Each number is 500 + 25 x the weight over its row's rms, rounded and kept within 0 to 999. Layers, rows and columns count from 0. Numbers have three digits each. The size before them is the row's rms in percent of the matrix's.

# layer 2 MLP up, 2048x384, rms 0.0803, rows 640-654, columns 192-255
106:496521480476502497473527480477491484508470454498496428536493530495484520510445505546506504494484482472505498484508519447517478495516507529534514508490498528514529537517459482493477523508558482
099:480535492454462507477520499504476511523520541483517440533474530536450537493517474526520473461496485491483491547483524490480446490482508495502483504478473504479474481543508519480493491531475496
104:527476525524501519522514499483543493467477514450555483494527508533477537528496472502499500500542518503494533464455486530514473502478477468503504548532503484489509517479504507529519495506503496
103:421451536468487523541536545521485469469498501491525461498483480490474484524498536525503502542501491520541479478533477453533534491516487484532479506487499490482463468536484510517532476497526519
093:504479519480505532461546502458461518532516499483468467496485467501543550540533480515471459492508505494444496483509535511475521495534462490506450494500521529522529556520492513533497507530501514
105:510493535517476495503504493508507539537472507500487508471478499510505500509480522470521508524497543524471495471486489496500486543484477516527543520514473513444522444481479491468545472512517489
102:482504506515501524486515518492497500523566470441516520543492498445483504468487466526476528446494476546486500558527506493503509506494511513522471502518527496505504473542475493503532493490527550
101:525475496507502545538498541496504501475435504499512515519513467470459500527443499489500470534483505469516492549538509495496493527476535473495507525501473516478516500503498534483518468436513450
106:490467491445522514522463468526519475499488497556528538479513476492444447486449483550461493520511510479530529443529530488449514481490463497530512562470523484489467484461507491542521496545514503
104:554501490536457544518529504483473483500511504537472530486492509503531458548502525538494541484493505500515448506486473533508469477472519487463505526515485524492473475489490429501509484471524509
106:502530495550486519518484481514490478468485527472486478510466511492544493502525473516482532518536499473544495509514472502523491477478520508505507445523497529489559514524484518446525489524485475
090:465493461489556481481503541517499543512454551459489512443463497486516499441507507521513492531473483489526509503484448542480516464496502525500469500504531532528509463537519534518478519452538476
102:467517507464500523537494488521529474480503502535472528532536516491491529470461509529537454484521539480496521518521519485492527510479527491503497519502524510482498493516484486507450528479505544
108:526517504503515501474513471523500476526479477487496486452556489493492477489493488505472506517464510494463488551473548511489533489519462534476520482512502508533503539512487445506533506517461512
106:452492486548504526502501501485495501553509518498496473521471505495517465510481476472512526492500487520535486501473477472530505508492509494501471505497512496516509509476485464511521457466470536
# layer 2 MLP down (transposed), 2048x384, rms 0.0841, rows 640-653, columns 192-255
106:448516478473499466506496457552523444491517502525495490498508546435464479520505530455479496525464494522506500520494497515532499548479470521526462504500501517500475484449503474489466551490515490
084:505476568528511555484486448505507485512483506510517493469520508520511519466513499498502527508508453465496491465499496515506507498490483477489486470505518495489449450536462483499483495497517450
108:518505503524525468556529505531513483525460530465485484468534509560463516520497499519527508514464499560479527518524507503511458545496484495481470507504517538494466544467485506511529451486491496
096:547552492525505503511455469425526549523495498494458516491516536488499537486512483493511506477506468485467530488483513535459510503438485482471509478472523489517493503471531500488478528481495486
100:451502514521485475510542481507443525530509487495440499462515492508521553468492487482533484473476557543529520518512492533502468514506540469507460547513525467482501531511518543538530490496464507
099:523541490519483464526515530483483523536462461476460494552517494444493501498476516521464474513536508518497464461451511465503487542497500488492521487485488510477531492503564531510503493543507493
118:490532485490506502497525519501486472484513479470496540540504518539500479506502515516491475523477487527469454500470503521515522501521467463479493454466505494508461484503524491538542481458527535
106:510512518502495519518507540526510507492466520538486507540499507497502494482467504521456512472496485494489529528526483496478510498486457505464516500486498575524469512491517505508523472483492455
099:507482511526529461506481508541490458495457451519482509499505508473476495534509500499531547522522499457526517482545470492416487457487504479481515529473473466494433497484465482484477481497503482
112:512499482509476510517529499454467469517510477499506458490453532509483474538530554529512498481506501515481466494516497521474495490499478501499553506510496558529481479507503479537511512502509486
108:476520502505470514526509491485516511514521508516450459488482526464525489509531489523504501541532494484512488503513464500531507521473519538456531428535507531514571492488485495450495480503475509
098:520455522489509519506523441436528498448501496480541500509515534486536516544459479458477485465499532488455477495514550511495476500476430514456497482477503462512514493493497468499532519493477516
103:483519475472516517519500502533517517461502471506511496523503558480437502491464471470510496494476512489500519511548509477501504488479508515545483475516508489510484483500584508521477499467504516
110:470525458502459476485520456484482521472512467501475508475510484491471474503503516505501510480511457504516470471540506543523459489475474488476520502480506488513524542562612510477520524500493516
# layer 2 MLP gate, 2048x384, rms 0.0792, rows 641-654, columns 192-255
105:522463463484458509502517454491488479506523480520501507480463520457505466518488539486487504499529510536490537482493537461517542471533505443524529503506515495525510513471462506519493490492537506
098:458456512521504517492469432479479500495486510507492516480486529537519530474481488474528517496516498495453502495513476475538514487521500482514515496456501453500494508478501513520462502437513519
088:554466502496524483456472503468506478486520501519494455490486495477535522514474539469465497499494542519475455503525494446519498484516482528494516496514511480549517458528503555494497513514485537
093:471529490547519521492512521506514534475517500524520471465481500502495478528491508508508516533525520553537496442470480518486542543481454475520490487515500499515511532532495487489486502543518522
096:500438541530485479475476535507491480518505507515521476465508484504546506466506498486511544490494501509493499503522490532520537567477506516497549495530488519485513456518505448457499480498518502
099:472497545488498523517508486486512515492510486525494488507510493479532530510528483514504516462505524504513549465538540497491474544505511541505486506545486533511534498493503494465456499536516511
101:520531518516522510494516494464539488493504506527468493485464475513536477528531479479497479504538520490522541531493483485471547512474489526501476487493458527487515508449521481494531537514500529
100:490509509548456497501513479464495474463490487456534493511527494505506484554490514485553453464499530495547482520516505512473483505505522484498492471488498491519545495502521527461492530478515471
099:514464464480497497475515497506513551523481485492486513511517507487514515474501501495493501494485522464525499492543506481509544535516526557518486512506473487485486510509510528522505483490487485
099:480515539469549472469504494513509440532527499472486540473511547513494522475529506491524509493478483492490500471498511478479508508518530515554442490462501511508490498498518544524489464471500463
097:525460499466477525486510487512497521494539448497511458484506534519541506504525502520499464492485481505481491542521482511472470527498465472470494504493453451478510506480538537509503488507462486
096:462513497488498517478495445506538466529501512516481522503497501475479477510474466428450506512522499493490501515534486481478519507464462520515498464518511470461483471486517485494479529463519476
103:502516498512478501504582459530473503523464513525531511473481493536514493481495531497534495530502514517528504488521527517503525522499491512514471540513528468504525515519507497500500452545483500
099:489495492507498498473504513477517471482483454543506507463515501475501507512462485508487493475514535489468512485527506525507479502531481519493468472444496499482481528527502496458532532511526526